Part of a small language model's weights.
Size: 14 layers, 8 heads of 64 (4 for keys and values), vocabulary 8192, 44.1M parameters.
Architecture: RMSNorm before each block, rotary positions, biases on query, key and value, tied embeddings.
Training: a variant of Adam for these matrices, 675M tokens.
Each number is 500 + 50 x the weight over its row's rms, rounded and kept within 0 to 999. Layers, rows and columns count from 0. Numbers have three digits each. The size before them is the row's rms in percent of the matrix's.

# layer 10 attention value, 256x512, rms 0.0526, rows 0-108, columns 384-511
092:542490544443451458541556500501495556456528619534421447549422439532591492465522427547546543490566514494529444519494547488490500505579545519449487463571498552503548415544481412506444552482426423569424550534505510600517473518424506522579491479463502460446501464500494518474510488494471481542428449509577533528493428392519527540409400543521506517497535466509453456506429596473586524484550
098:573570512453427480567480448466471483551498507560437436548558504391445613511427440514402558535544495462498479501498514466430499548561548524529506431472489518482525549495490489434499432548495539452471514404452528449537467481536460520433439457497508521511506422535435548472488486449514466539575449543490446536445543391500579484522554430521407539528595484569444447511532446450413472429560
096:532422443462579532574509428609504441518433529466578527503524423486559533520528523442515600518462502404506460485496582597539453488411472544570496460418494434499579476580461492466422489397446589483402499530430420443507563462516594512432413563544562544603442531475473551523474488423535487468468476446488513488465520541495532500546595581523487484471516499554583491567551537536589490502521
096:382548416619492602483506533504442528621483475596465551517547480504497461495474439533580453505449513629440543490597459479558506500539530495597475555470503444452548489546499493492569481522515504403501494557546519437486433442474538415565575496567593543576473421467408577568503533581463399484474414562450478462446398524372560452431571537473577430535479443563430530532510473535547558558563
099:549532466494535490541500508617482429501464511430580506486562507509559491524525432557545549611426488491534458512452526439507480601546494444494498421481591470517562560520553509527474520536484473393431592451568448530489575485528451431519456529442436589584481539570496476547509470481445450500514481525450551500630466543598407495464465510454438559536508511572462465552532457438491601628547
097:524496506430523563495492406590466444466569518504537550503538553485394463479500433478567464581510494474442485556465495569485528502515417513553493393505598530489538476531433522590445482549520513539463509495534578475448437552454455476456550551555564446388442516480532552434412420594512417566443526473498454497465453608495495540488496441535491514435456541517503545612474500468552467537441
099:547444527468563486465446484544504519551534502462548455540591394504552534533469433512509593438485468434472547486471494436568542493476474409507475390534448489576450484578573561439441588484457434428490579521432549559533515508424497550534471451512420555521477511557605482465551479546463483460549558461490418550542466459559431412528395411535565434468440520529520488483533464459386531584524
098:532532509481514510580600413447470508422522551542465449488477448584558500486416546496571659514417422381529511457458572546387449516432522567532593456426413526523535513539510540604560402423533406596449467406488473459496562490483603483444523435413581573583608522585530531519543521580455549439455532439437497465429463460480429423516433488544545488529506571411454503484496512407468485506468
102:498472539527568542516495580556449589535508417618463580520554455549474501530554439435462488593545460506447418583504530566561482532409487477457428499558596498553423427554434440557529497503502576479511499529447451485418551589495520563428431514475497459498504448553519573587546469505527432422527430531496588402570475614410499588471411508533496435487491448407439396531442572448418526484428
098:522532441480627486502476518511505507525523539468580507490497537444475542350441475579553567418443488544546572469538535554488448486509567612512392505499481526533556471459451574467535435454479439431562593511514540522480464456448550467442493564488455506484508430529508402514493544525545462524497536517443471544478560554495572518553446588543406493578620425506509487428445475590486454489583
095:579561394531455405519561464540580559439464581410441469419489534454472428533474432510533462511542419524456494452518489505569472457485531430439457444533432563537525498442446547461464397430602596505529598549478492594554540513579468537530485511543527437509456457513464517479437499410476501522518437544533448511519477482497452485480471512489505404480577468423430488594553581465464436543487
098:514563483456554481571491526437566537566567520446462395502492518497547516566577451513549531517476497488525507491578522572473562445481522570537585497478576504476468433514519457556605520496505426457442594544458466515466474491433451499509535580586546451496518448476439504466573563539506510503558561531531476408528542575487410444536475491539437450437410543581464553390508476494507526494392
102:550457446435561557514521432533538498493494506507529532474469496499487458489427405462506546543458465432497496444545554548556530485518560564569510544467491496522513560421502505489502560492557507519479525506550522504590509536451549457489490510473549530609533416461502597530431496485511435438428439467451543496517556486551415515524470509518536585492468516517423537524551512497460582517485
097:475416442468560579586586482484523455502510453546471574411461420561499548575432454495468518398450430472539430510491503460581521433471557467465530507540569540467550475548445444482572423552522595586510513513544475549390519474416591530452559455511445524456612546438433601401484469569491467538505517430528454456496435485475455486482476515450536494490446511534489510502532585467440501518497
091:529506529523413516592598445534522524522514531468508542566519502410596424432469440535505459476426390432518496506539596544527569498456507506531577540538600458456388516492516437471529511401448534482588531535435471599440452495479471577495469493451470464589483455547510444391583503506430446463527533582449507547429537520402467470484570565457492577511547471547509520528426535480613506513466
093:462487445574515463398520500422527483502466455533506589443470482517450555558433486412578558548430537456531447487565533539542535596489468542572406536486608575520437440474507514405493508404529439539557518477523448551446452529499496560456553433521483579435476551541499414439456523583520496530571592441483595530496529482485443467403478605502590412586424423455510494592512477562541492455591
094:514535401528518542492451397564556530506492545531433549451471492425480540445517525474584524437516471553460469523429498580531548500516480558422523530563454491527576585546457400518421384476465465513434540446407544507534368457509456440544489501486534550522487521457579432482461440508452577504549524595572565528564426419425508524518485527554488494436544468468474475437519533504493540476518
096:442441603570544505495509546549398567467493489554511510403457523525525449586509483432463421424469424529502504445530420469452504468493505442485445428553462418458451452495504450527530616481501509500399465609526498490480404537559465523420503546515531455477483519486476554606477560467513451505475530430508490610495600523462457459540462436527514474499585525538557443458504543439518456545446
102:528509507379588433542558507409436555496490575477482559510399491485514466440474524479453561472418418523581530595573581461541520468477512440496575455510499532512505528470515498431445479485515541564497483450494452572562520505502552525561517474524495450459486525585433508422444539559443600506506481526486460497520521523413516481471481487540454547458490495502597535583568524459589531527487
097:456551469452555520501410551544589497486490513588415437551502539575595520422550499524548552429391456459520538453552547521519459454506564482539503502434498483546488463458476447481535451570464601482425514512518414446520551526436545547529466528440495543522426464501575456501530506506472518488582486481535434489519519413536481583455554501522538435533616479432518429447435491494517509449443
100:450484505451465510513463514489491492472432495563506566493546520446454461488595575493553625544522571545475497587395495574528489491438491526552503478484425527518476519522592550644482523511583526510543584493471450396541547576513441505540523507395518426387505462454509527549558549612486575437492533519414478422573484466459531594488475534459416468442534526600460523410527471445406462497562
097:517409521515476440469506558549566461466580587570497557483570590420513414519381507540571500450506489464486487595523516600521409403507524544553558542571549491517438450531481501458452470529545426423451561546555450521512457552544493488571583529409541544603585558474572555536495485518469418563475496468484470516524567419541472626398541500544512522497593423447547533454422570470543498466590
100:527494464392498512497566568557427484485486530474472562553522622467501466510443468486472435495496493491471455575466432401474471456462457531471527498524518545498500418473534458441497535426495533583598448485471424440542474416464507516535481453562489501440481564434609536522520450440425539516467507535457597498545488453527597518405535574512511587540466448429558516458576513430502485487404
095:543461483451439590590521540536531391467579472545496578433478519495423466500478493414559499447461524552461567482544506551516478452585484515518476475412509461524487520446460565479455560527530553462500469440484427435526515565538445563455555427444550548434588525497419553562569551459542472542610478474487476513534510478553543476473435412527443551471531519454560420479613516589528500481532
096:505470515539492477608534502499555437532506431548537485540493505423448553472546406536571542508385476439485457428623449511444506482596547459485427545446428521500415493509463511544547509473453539517443503476453506570423497477467464518470574465511538430515483513475506557549364529564451532549478474479474427520500492452453539471495466447550457527497544504490547520515577525548556474489487
098:486477527486465449494470430557524542517409457540581504594605530511475501514475594593551446443506523536519486542405528551558468501531541464480514518510482509438491505565505526452549539547461515464521459474457568600539487524529460525456458570410587427481434476416565440473524509464471516409528493452459522467530536514504524545484498396455570504592534431566460513428554443477538545483590
102:473496502484467468457452490587554534465422515492428551563449427488539481552448484518446543503439570512490472518482465492525536598505455547425489463497480505557513460481523570475503496410516539598447404498493489441468492519519420575450442555507452525462421537554562398487557481380479521529423513457475380471508513549457507482481599566448434477548510533538467540462601544539615498455502
097:516470547549554577462428402471462536456518506480508544457433472520540399512608581508577499464490454466526498433532512536521570447489429589549558408488520449457557432511519538500454454526429536451432552491420520484564493433543532497469578492510510509517543463422400480552462538567572505497423415438436496584480451476467513528540461527460530421523570478496518420579486543528564491389500
096:481510582493451433493469473468484536558442414486510527463498577525457509467543504550600420444395390445470434451561541549559514428435533488437397424471573475531414570471572510512507498477542462553508534621516404447585451470437427527413436560464532526446499603540485504543473537423469499388538445542519492520540412475495547533538551428536474496500405614486508547539571404475540507433484
097:449406454508535471515435464585514549542449539426579537514497421541463528468503477478578466576448548542497445494572566522488458561452520513579494567563568432557490509422481517525381497440511448514428528467558534467551439385510530534459472446436484528498553365504453531483418434485467591507496483527542480457473472462473505501424463504461532498523519510579554525589595474466545517545560
096:487478542526420484424457461483473596555537469472465422606469480507433441471589539542544511418442568534513536471484493415591450578497544581470500542561552458563455430471545486446532439474536556427545508497420558406527547583527443584472568499528491467422531527467515549500457537554490484449575456471575515522529541531430470473530521546514466471542578409467424546498511600473526443489473
100:558467552539534473521465453507554493453567511498573494467477518487552468425489489489399465391457573497507587550485462519486560476466506549528433474488446459534486530501423446459564528589517530465454566540479464529516496438485403511554468487449503520445504495439520540484474531428424541439501592491529535472511506475495469356616453558548601503527491544406549595534493474612454473441423
099:471503474472581587489539548542469536535487502512435580517495424557494444562427442518537572538502425597537466565594485454432401436571494520567528511485462571556442493551520416607568519540465511591387496436501419453476498354575480444507475449450544502519487457505440472499539538564450426471523501501452440478539485511532537489493482460464467439467579478505471512576510491458501513496499
098:470478494439479499533456463500505590556494537486507478577528437500465408471530488565462477531487395568529512423449527521495530424453511566445537496499593531509474509509479445440524466477559511545460525390538463471559582372450561523418466567594491473478506547430433437586450525547443501506475526492409551429473543522490440490465467555474511401475468461416496385524544526537525565403453
097:449563452546560592527425520503594531583529487607544539548531427522464586452501532485530582409473560472529523471429469542478579428416585473491494550431421479574488577477451511569440515551513437531565525437481470410565514573500455456466443502489477518505463473456521588429398512455533437535560533508416408488461530448500511415437447522436619527464575526535434561483488489428527463487378
097:535479493476463494431566485555496432452519572517467444441487454478406639534659477555517482545520418500416464476545513481454460432440480485519450491495439473508549493550505449550490580555483575418454582513543572467565514511428499553476545581538579479480483432533446516550451515598511515518483582421509526538505532539543547481587526536439520493473519482419445466445468499506508547570428
096:524463477413553622462497380544495445449425560476519464524514561451465491531528408479566456560551550494545499519562555430510526540613537524540484562513574497544480548524593499490447450563609521527534458548482528450466462445463466464450429500432576498471429619430547591601459467505571385585537453511512527515451508514449462592549535412521512449478515492538430526458605570461545522448456
102:592475445506438581524566494457424501439570526554527431452565494445462432444510477435438488456507505477448485434445564366451548489441543550542460533461537473551498545405516524544525411558517481573434562514507560450499542418502521531445521530415491528496565416571457421417558513570485505589524497447468380523499443483518464428545444535516446581418467536533534495518452495549432497550607
098:524429521555549438434390513418464512541480521536485479510527490489550494588434578550414412488465450551419481487534550551496515425550482464475524477511477431488554438545544457475432575453570468424452560417549528446562479492470517436524430475410536577501471600539591518476456557489476512523505461563519456457426507540463402501432440374557480532503493454536555524510521514532527418588526
096:566450441429559434494529478511583502423501448587540502494497415581540482552473448404384527403528550494439522503545408512493492450391446492474498515512534551504515505550537557481416462539475531458461462499496554542533502491458478486514464502508491449506495470541609541564407454526553522487407522491413482589534520560538532559540541461456417552578499453459486395445499466562511512462488
097:535544522590493562520484487458467485491444450457475420576525473488499467419558493558490589579528608543524483499534475598508459490495564428496548429520445540515466481628546495544519563497536472437408551500555460572501350451497497485542542512510511568524542442501552486549557528466437429546534497464519536521532560553423531554456501545490475524496495444455513505444426476496581459475504
096:505511412547381403494441469498478493569455490492493449575633532495517513531372478479541457458534517510479551540533480504473557463397571516525451497499510585448523428529581397529566546525460528548389548503480569576603469593462470505546509527566445410526420512547508412550444520442486523515467505459505593514527411539550509469612493500464499557384516422430458489380456553507547458552571
100:521508530425492457563456460440544495499553520558615528520464470470547497507449560515580508566505400433537546570507515459490581476500446509535478401498467428500470432519524415482458464483588531506432527422552618467533487517524458447540462566533451546616548483498454524481501459423507576494512472554535488435546490517568470485490509420475539485470446559384547547533506491488502580512532
098:418463585504489578568509464512490501501544541566555507498556484507529487481494484495438503429485470475600442462438434514423587477485539542601506478435578535545529567428549421548470441464561498510497415550438471451553576488505560458522509453415540539534528399528562624574491440443450549544561561469543430539578485403438399560452490460518412539425549522416502492504514511551609491525479
099:514483504533434497548441482432490466492595546534548536428425501525594437578517441466584453403404530395445549465477509533531466493537517504535485464502432440518455567431540514576617376467492445602566604461411535579436595489542510504455531530515535474461426413478486498438481508462508543462531447424470464590480570533493530546513480524535429428533475491507503551513541476577391444478503
098:448472403555526495558421511435551551476582502546486485591465484488473428483475527577463492491548484480552572489538526528496446444466384508457475486601519491435530592496458545543496486481497573541503504413500552521465466499532443589477541580469529497470548492455572564507504438551573573453419514517501584465535589505425544498483447528477500528542475489405436535484421471532536507547418
096:531438460611422572397465535502546484542554422528466583540417467613457437488493562513477374542579516494471562506451525450426463457511479447528503431446560542467577405451414599497511444426575535431456408476497492422453561418524598499546499501472497547559486460474550452421554467552482477512459476532467552561542499535492523541472455513466485472502467442435556493540529442472541540525494
098:417540477474557421481457546563466542527432455510447603457484484487516513439469484557549522575471463442539446551530477529531374465420435583422453462431549510524483469484458552532440532528491559515532473447567534518480551353549556536457455499508449554497491517548519505498596429569566520498480490485448532547539543484564434591428517463506489490466450373568483461500440535503438547540450
096:578515542363474462457497474450576571454530467505522548522544425511486513450522426510529514416500500459533444470474509530549455471542463423565541481486536496476531511534481410587520430430528596471524573581494550502528520474496492518494524518534544482458525409469464515569560442510567433446507550571498406490529472469515410532528509597475457509481535536428450523569558558466451526533504
096:414550439492480505456521544484521501503529522412379583563477561513539464484505388601519541569535440524438454427521543455565523540637521545492476542507444503531506423432557552462556480428528503586526523544576547462571523499563425391509487526460457507519427559430507498525468498450504457506536500553472476501478582484477441493455582503535608394535487545391581482477472515477615534456550
099:473516478476524447446485497482543560556525496500511558601493487577499441527529516600588536464463480529526484457468540498493398475494436555452438496458450566522569456519369544461436492467499516405581549406578527449412478456428453539453475462520558481486521465553568522498472478602545460501435532502433444483455498618424470464465400584521447510478590361564572562568473513502468483582555
091:584501535488478517526466494509544407534455459439464502565482482552506483481575464483461464474521539476556523477566609559502420454414526516583432487487477516438437479555451495424456483430474575542494560470499490532432559577506456445518588443572582548502471446486573431575524514515492437527512428493593530485481537517567481442531515581513455449468476605456498486444545522454439448506538
094:504440508401438574460485382511617541475517427540452398526495614502450494525502572578491512540549512493551570461524463497446502506509556515473514477530499596530511419444437538407458500455535569511549454439437559461490520383451604564525564514511488623455527484589427447526529565421542605477460539555415461474532469617555510519540492501444475487413463501521541465562538622381492498572553
097:529432503531454483579458549460522494516496475513516458538478383593445518573445480525468583511514540528505485470475529547527549517448473453438584479503570521461565476514477519426465509591467509408503451507498544487502486520500422525571478466610489488487489540523506510449569585440571438477506554553518441547555465431426444468471572570538518483530512442548462526425536481553448535542519
099:477567568538471535469534545492482449514498506479420485570480501402458528480498502493528523446466421507555575483459491463583456406556567508573609522496467437554528491509489492476439524475512551461459498507493455521387489509403430455516419491415548532532503437456477436463445549454567519442345481514459452513472507480449539536505517455569456489409512491558414494438432593523530431534523
100:526418502561419511506540504481421494495525472567463515519601441562470534562469422535507580571544460472551486516611551386554568549436503565517585427476500430531449508505429518476544543451467569476492515548520501406456442541400463478574483483456496485434603553507442489489401535467482499502492472553518543518490470474569432477625583496443526444439556529526529583532483480503528532506534
098:505458512526565504594562498453493504498436526543520533465537513585514517568493422565514468474466527540459562541524525496458551584443511576528480474475516485407438451546452503507506461504526504475431489530565459557530495545510552534478533546464442433496479453518476510531390541523588511545568411541430463539515379493538528589448528584454501512522484484460419427503547548438501530550454
098:490571446507422489513615434569509478487482452545483469525518520578435570479546507429550496457545411529556455474550545475559555528559454572470461496529544490513556429526474387454411574503523557556469467455559463519439548560575499421463483472515495469521576466526518481419576528558568538574544462514440569531561471467470467539497461496513519422563500513430544538482438547478569458449487
103:540603567488495419476506451401456566468434545554565499491550543541471514453442475513469566475427505482442473469479514476472444483554484527538558557511421461503510418500565465545550534581537501477528455501518442416482601405488575425440481432418479532514520433481496420521510422545517518450502434533524432513414369468434581517427550529449527516456481437475534480469597588597506453458439
102:526500473533430491533490521486569586552552524436533493573547456540444576537539475495530524446464472440470493581490566564579482522540475412439482534424469505417422467455462512514580552518444497506491457546470467429512534497603506470533500553495471534423466537602570541573503507528513398520453487455555514519448452498470472585438495534527419594389620466515522527535469443475474494543470
095:423578532480574553429545468560467396576555473444534527523523442552495442517422555456620566456593540555535467419583448580580571560551447427451450537406528500534460546519421429491392412513511509431527494579470561464547422473529404477553494503542506492441447502482544503453412458604516552573503494504522550496490416468565507580457444547446550454448552500589401510520513441452515505535496
095:536520485467556449551549457509439529454539502472498495431535485439526470420487355429498437551478444474544490500486566553530460594456495559513506476492484431512524537489522472477456510503530442489415554511451495476535523450439486453550544446507529561571454396441442434501454528522463526563439520467541443421564548491581470591485543464507451566576487444426516408578505470492465500506523
098:449611493475521501601466506461498501500506502413544423478568520515452454449544517449527507488502524388531445508577502553450494445449468495576537474392498444449584503481540536461461509570470483478554448510551433573467533489558418496530547493435567465453472569495610568449543444463497519478477513548460478418499503555593402469429418503504522549529525528514526525528460468445532586548469
093:481501555443470452601468527494582472519524477440524537568484557561479454556421480461471518507437554493512480485477485447452478542492539480459508488446487485516499550439523554499564481512469499507452481446526418497530516425507470440428448443470495459493518508541526475413467497499514588515411552420455478424510464452502417545519567519549528530453493506508428384540495485430569445513424
111:505562548459487553487513447427482469539519450552566617526488497550517454417493586528439480560476541481536485461503411470511545533426547457547601474414566439485541404407458534551479464447476500523519561479459456494538418518541542613460375495457487460481364447460420481484495466480488558426557534543417513449481576422424516550494518457526449590479497546463549477458609555441585492476502
111:497451446452490477530564486464517555542516429390459439538586500543534621534506590546439566520441435518527465502536504510612509515543442525538513554466448555477511514451520522441495474510367464512534496572434496408392488569477482482568535519470475545529487458503558402379441530522565509502494431466423427564560515554536570522377573483481530508503526524548466525483450454468533468532411
111:483443463589489569519567534490510594443542485473460550497519520479493583458514463489489552537474560491450426557567546511561485502522480549487450473528431534498511451544564499505555425533494429502406545524501546443598428493568570499452546558416420543449410459431480502473444445553486541530556426514510450470481569427487524517476499460554418430583560426469542510451542563455565547498533
112:446477418525491477584494413490450539479616429550531527481473545500497484515554516506558501498510594528517514581487553486569576582555575470525458516636568447512445456484459415564524439437518481525530464550580561492389461566538495498520445446529457483524554526539498443573451487469566493452515543484440483557444586544540501484456542539535398433544575540447392456526529468458491536489427
112:488481506499555487495504450561429472493351549500546566449587535499422442454593497572588510471412528412547474435452414558534561562464520481420492496537452477491545544557487464449517473467453500477440499499513495510620559528512558535496439525507484441495490593486576632448469531566567480543445468564390512453516552491492534514530525593547534572443478411471563510508499524527571532443552
109:462561542467532588506517404542551486438524531562538564527445562484551528561524560522544571515498566467463507553496551458524451499499450458570467476554547489462488435431528487496533481511563521444474435452510529559398461455538445457419513463584558480567489469491462508412468444416462529500393487505554529457446500534528513550471571510521541518442551505405510517615485519462548580564564
114:580491424515507523482483489433524474458477496468601413486548436531470473365337567449552493521515483451545507528550453540476531492499565525529481551555493558460446512489526533581484467516528522483435525542556553577582488505510462519543487566413428408459421513520597619436444509464517602463419472436515480512509449551453430558586582431509434466548565540493464517552454489530497523513491
111:470438436413521479471527483476538483495539554413520498469486501551569576540499480409472463466610513594412452493506418496515533491551444452528450557530472530454579562440547420484526564472584494570519497399574566543581532455437396482516565537478527375556405470488469478550577438439547405550509587536505555474572507507513483483493477435453562582546443491407490527533612504574465526541475
112:501584454504523505526531461531506554483559524484450419593540487434488473525499426538425449490432496458428493473520483525465558579446496460463516514497435589453521552532545499425471491537462485580455506464487462585385441525510507462554469478591561486572448482576465412435490530466495444449568513517406521500550491433404483489539563482510583412520460438531541442557554558547513516549408
114:551496510494431467539507490543392438541500439544470548509490489504463519489460451422510550562464501518528545464423397450511640550557468479574469449442444554518410482481501471454563555555428402480550487508481497494465506461558531529487401536477551497444483458567452470427563452507429471475538527448495533449546487474431527533514551546469465532406473568487412545524393535580457456543440
111:467609435498409557453423472501455404452523560596485482480549442450597413520439548459459558426552561549555456535567497574519551398536587424443466561561557495460438553528434488494411522428489510453548524557445524517565494430510509542530547424537538463558532468496502529562513550459436510504547503457540469469482569530503572502484580425481466434420462541601445497532499570590508494487538
111:514572485546531570518468538593529559500554462444510547529488442550446455449509458435470464493493491501511533528442481480472422582544530562524505423526494396452460484530521495514448531509544414470512470482515528511532525508425555474549448462500574481444493487567423528436443514516478567511565467442557492416514559454538558589521510497513559467526432497541610506626515434561505536433500
114:448523508425553508513611576460491483508524589422522500550426522553430533468478536503490458512498541503474582495454502542521547586450518538504488541527472558512534443447445475499447588492530519548533471551543480459514577470463559569492572477517493555484538425462537559505485495485464413425531477428468420513398448546453560477494528415441436517523462457489502498551463415436423472560569
112:520516514467531364446444528550512578419407452565480464437517406452530545558535492442537461431417439462436536509386487495452538462516509471599509463447588521443529499572498413530458553483462601508502481552488464557425484512511452485571529492432451430389566406524539471431372500547455462503550413528498548486510465444565448573442436559468647493513467470463459534459524493456449456491522
115:488527544515519571542503500533542564470430505566413436504598564489494468506470453474502417578572442494503450468569495581524516544541555531533398569468482543445481497562427535521546604568565425548425506542420479503521520660470531479575512431453607492539525461509561478551490473442487451406434513514466479571422466457465558530550452514457535514407541533517469464568463465538488508544484
112:464464433438428661513492575449575566568567488552543433506496476465467427398570449504425492516483489465492462462433435442553421444507580451461432484474492440503511452532483574533562502516513464444517460498389415398481573604449446505473545483507502439540440560560505529448389528450415486413430518606433566417484468485580518477523451468538481466504516518545471541499524541457521520481470
116:523434597571439529476379570506524437566493484451558506517540462473595519455509467595478476441558464453503565489468540441534467566486576494529501515433476567538530502509521444576580446475398575523521464565512541497409434519518527450544549497538481559474498548564502547549459432539538585476479457502448436461447536411479537569445435501519436499430541400518430484444565472479541447541485
112:473525448488398581496430457542493528489415492499463453599435444533432386548574469565508571467471499445511462420498441481529532557398512467447507446497472552519444505474578566536502489552506397424548511494481561592533447549560470497455529473540458433549605583425551588564481517572513494541440438525459550449512449619548511524490388492463522485489494447592518425433483501473501451417456
112:460450453589492470424424525579483540514448474383501393527523476425423561465432516512543583530471509465584521477528426513439502514564465406413572557530470540466460455419453452503476504440491479549470474538506435503514469439473456439464560561428551517511483430485438489588579465501532507584490492564462526556414547563478454555501574565452561438516390501582570485527429583513551468543487
114:528478491370607460570482416427494429504561567508563497478494455489519382503461457572423548466589547445542528507442528509521508437561542436505507415485516518521468534529476552434429559576443380536510480528499468541501470499535553567532454547546501503420463515510500571482445544432454475602442463557521444521558512642503545440560443542540482530515483472590540433515536533473496519438473
109:451479470493438552387505491409528414507499501419481517606556525561480480589506456418573498584480408459438483517377510528540502453567464495411520370484484483516539472541482452562445416415518546522477460502484506499557568603553495486512601541511476570408477544460413458565478576401420544415538564496473554435567493526468650606516628562527532531463615467418459534519501557592414554385524
112:467475414472416563488446577451552410499478466562407480543462428579478575460554478435534543570569462503572519546572516467455566505521500460498481510558491543459494606485444441447549452559486487461551442443508414483394472527436462499575589536442509499553418439530490444529467523467519500537526544461538427467557501521434471478499453506488546491433453525467482536542550538561490484461552
116:487406441581473483470560414461540502512500528478551544504466496447514540541531464575517501410447531419516422511499458419562553473470558463496438587516476378503543509453449454468456485453558529427433427519482457461430506586521556515585551538447510496428576407550495454458579480419512528545489415550557520525404498436449516559416412474522612384513553582449496397539549586537484559453430
116:524481541463482503476454558422511427465507519530550519419436561566502550451417421515419521608417411624443468417395570513516361529475502496566570398581478491471474493503470409444428595496396453438438575433506412596563419400553435423468505536479567502564508457516566548422477528501591540512469499548416472391521423541395484447478532546466549503537469492473516422515493541568523445528540
114:458538419495501431363573587498558485496459456497535619516460479494458441444506417572450442608558449465523557472478455464519414497518550539512472578430475524507518413557537588553552486530583446484587527590429508496484492486454505549580518466564471485580522534512493572433503479469551436550434588528506532597424485564608516476558475530453495580532453383513552455543441477501481524562432
110:469511471594507476487540472552560482577595448444506512466468470505529410554360480469449484421429554502418544444565585488455555576445477486517504573444509429465559488501594497497493577502402467576542559454423527537525540460479553541533517535510517455577544470549426530599520488541503483557527561528517559503471473512506513489518509590492562558422494577474476437510598511465524559516468
114:498609551445561533485441485525496603447564533570572477367488553558461475546576472558482604474517558456439459496579546443488446384442545509464506606493481422510493470489468397544450412484460432536524512612539498459469554460449511418461553491522465526516481487514504493495476557541495592497571433502424449578529500463467498617428532496525490499421551455519511464468460533512457510551533
115:514451409456510465557529500539551469469551553550545437501476458460566503556531553450509512553558576523441532583482473478552459454416582436471401450525479578473546469532433526453471393453535525500460491495498418534507533548456567547586488490458563503465541512453472557524427435517440529529422440550480556452515579489517482434574549470571505507489527518436539496530458483470540540519515
111:472560484459610483521514479524448458438523577465495445511426521485480458431616541554538475478522452498442438524469409453404464498546532540466560414485526586565485476484598576464499471508473444515470508454607454461526490437482483448470613566576523538510506555534593481509460530572519452519575568469470475589531550394477391511434446481449459533418438500465545422484474549463368568478516
114:469541490500551471544490482560554435549439479524539464502452489567451494577527538497467534504567507529573551446467423547468502446481482583442588505543417474449473440522495419461417503518529455465442444471471443518526445507533490533471468474547498535502575497522440599540512446547518444528439437535626475578562523496501549466532475571480443493440541469566437450500538499541445461422511
112:496578549519550481382528456544461427511527468420580496557415480487565424480559511461603575485524388504508524509515486531546433527501533566530512446506492571508500497514439562452497559549442528517508527528504569555519459469495493522577466545518545479597521510453449378527461519597466466493567508563488479581428554568565554533512481569555392419474480445487631456464534567474436575435459
110:528505429513594474464553441426461449531553562451524424572501466438507433521485470463462502488450500463502547422449508520496528547471464576496468499427424473500401430582465486451436510532457448483501458443453469527506424605452445485473461449366471544516562597504547442431477532526507602531517517470579440488535519594461465463446570516549458531469451505603418566513456585468550437548462
109:421554508443477413421527490468425421410540454495483441438458489524533425488432479472526519438537536363575513541461496527587472554521485510496468443423570569559533502546540449559453487501582530557512493489484569473525473605443470452514524482592442574494480526510531391542500437540561475424489555511569500472537608455523532546462435506449582479558524489515595549526536399448576472447487
114:519599480468542521499466547501520608461445498524430495503497564437475418585457477519506518542526470471530446417568500552425581465514483455385487556461447420587537509496508439533495555586406484449554550442490507557473481612571448577428543581434461472495472522471460528425508482525520402543415523553545450426513557444541440517533581554474487455586619544433386521518465514440606466531439
112:435553537529498481527431490580504454513525467494476488570593507471487509587506503545446489567462457411403429520556499473513507488466565444513422473495478473477434466449482429488529531527580518525499549525503539475501608440567561540429435444423457549585483592489593524481589521523481491465580597497460515366547465486481574507441533461531610573476486595445544541451532514498556412518588
110:571475384487520559421439386476410455518462462575504597467540607477562518559538469486460407423554572518500464461459516582507514464518444450445444548439490474510495500532588528504513466494530613548519454447520531465496536435450596511509454435529462490423448552557548502473474489488455481498465518382483573503558584454588478560457493503526518545458545473567508501519483578449499462476446
110:544507484479595498459405532479460417461518516411477544429449521468599509560460493447553545487438548449449463535541546459409508538536477437505449542449497514530582535573449419479468427576440553530538482539543419570515526391557583570479549555488428388516434427526495509442541570454459457490473551443479575445448427521541508474527524426532541557478467467464461549506522579547490539561386
111:550605474542550458434437575421407597457528449571523526481532529478460494452453486438481560507547541560451443508442558540485535485495445444502485544463554417493541476487466543496432489548524455499392481530551491417494566566545505511495487473595467496477459555580533447487500528465467405499481496464535485564439550481609435478538503516510523469462540472439507445489547499521468458435586
110:502553463513483584355588471440496548495469440659439507548479542525427534550545487522493487438529539583520547509528530473542513481561519433500520568493572481514459503478444517393445475434498515572465501486442476554457459502514618503502518514452455547531513479451473438548509437473468502436512569547571474428484572549542465579495410433551514402392488468447467437503439521533507482532461
109:533469528586484592454514503494371505507574447528599482575535556495497512527536466458457529481577486577420565488564554464464463505515453530515498485430493501488436539577462554540557465550557472473525369438484546556479496561503529432500556545476549558420571576482537459550532515438488542384577474466536523594443392494553539505441471578475544423504473607448542590564512609556559473479479
113:541559495526544530415400487497564542584497546459465500529488502534468394476495426549464458552490505548441529546526455506552498511555576468429546453555553433492498447509565521411471491469479421526448527497583573484547552463510417425468473478446537548416449535532397480489415533517562422517422504550422435515474549424519525506506502464554455506472526465452525413496614488514526412540523
111:527529578576409455535443415484518429548459572470430483505584525522570490502478560485450420482526416456435554476454474609582543507522432546413454459505518477541538456498527469606503554534503519493433474456425422530511545490425503528473516460528547480539478599490527403499449505490445497589530518464479517452507529530486500578477540514513567406531467414412506455418460538548574500466497
112:517475470432500436476512440493458558538515584481492538546435449513480490533479576555550374466541545502479484515573520456576517464431533410475540448541468482502536488530567492414546526446453440455568474599454499515585492538526519503557518494563554478535524454441425551459577545557537569413427523478469484555527459452446433473494388597440522582496507535486533493422453520432507418463465
111:518437493546543444470437572559510525559439408403522479514520487536429494524517545384468493589528586516533546521496471557512402484518474572554549537509560551510530512506514428498551509547586469517471502414512431428561557514559509483476546570501426591446531450554442492457502486538587460558466463498482527445449570426566417492444487502530415569582567464504511476495438484487400535426507
114:543447464507478462583390483523482445542526529538528495469529577546465582520530557467413453425482458548528579538601433570460573517477457548572504578434542515591525611509526526516403471541545590589418540581563542517540423526485467498473461504565490454500475412437469525558443533399443484435436481557478421530495453547452534563560537444532574497548444587486455400507516492553549470440467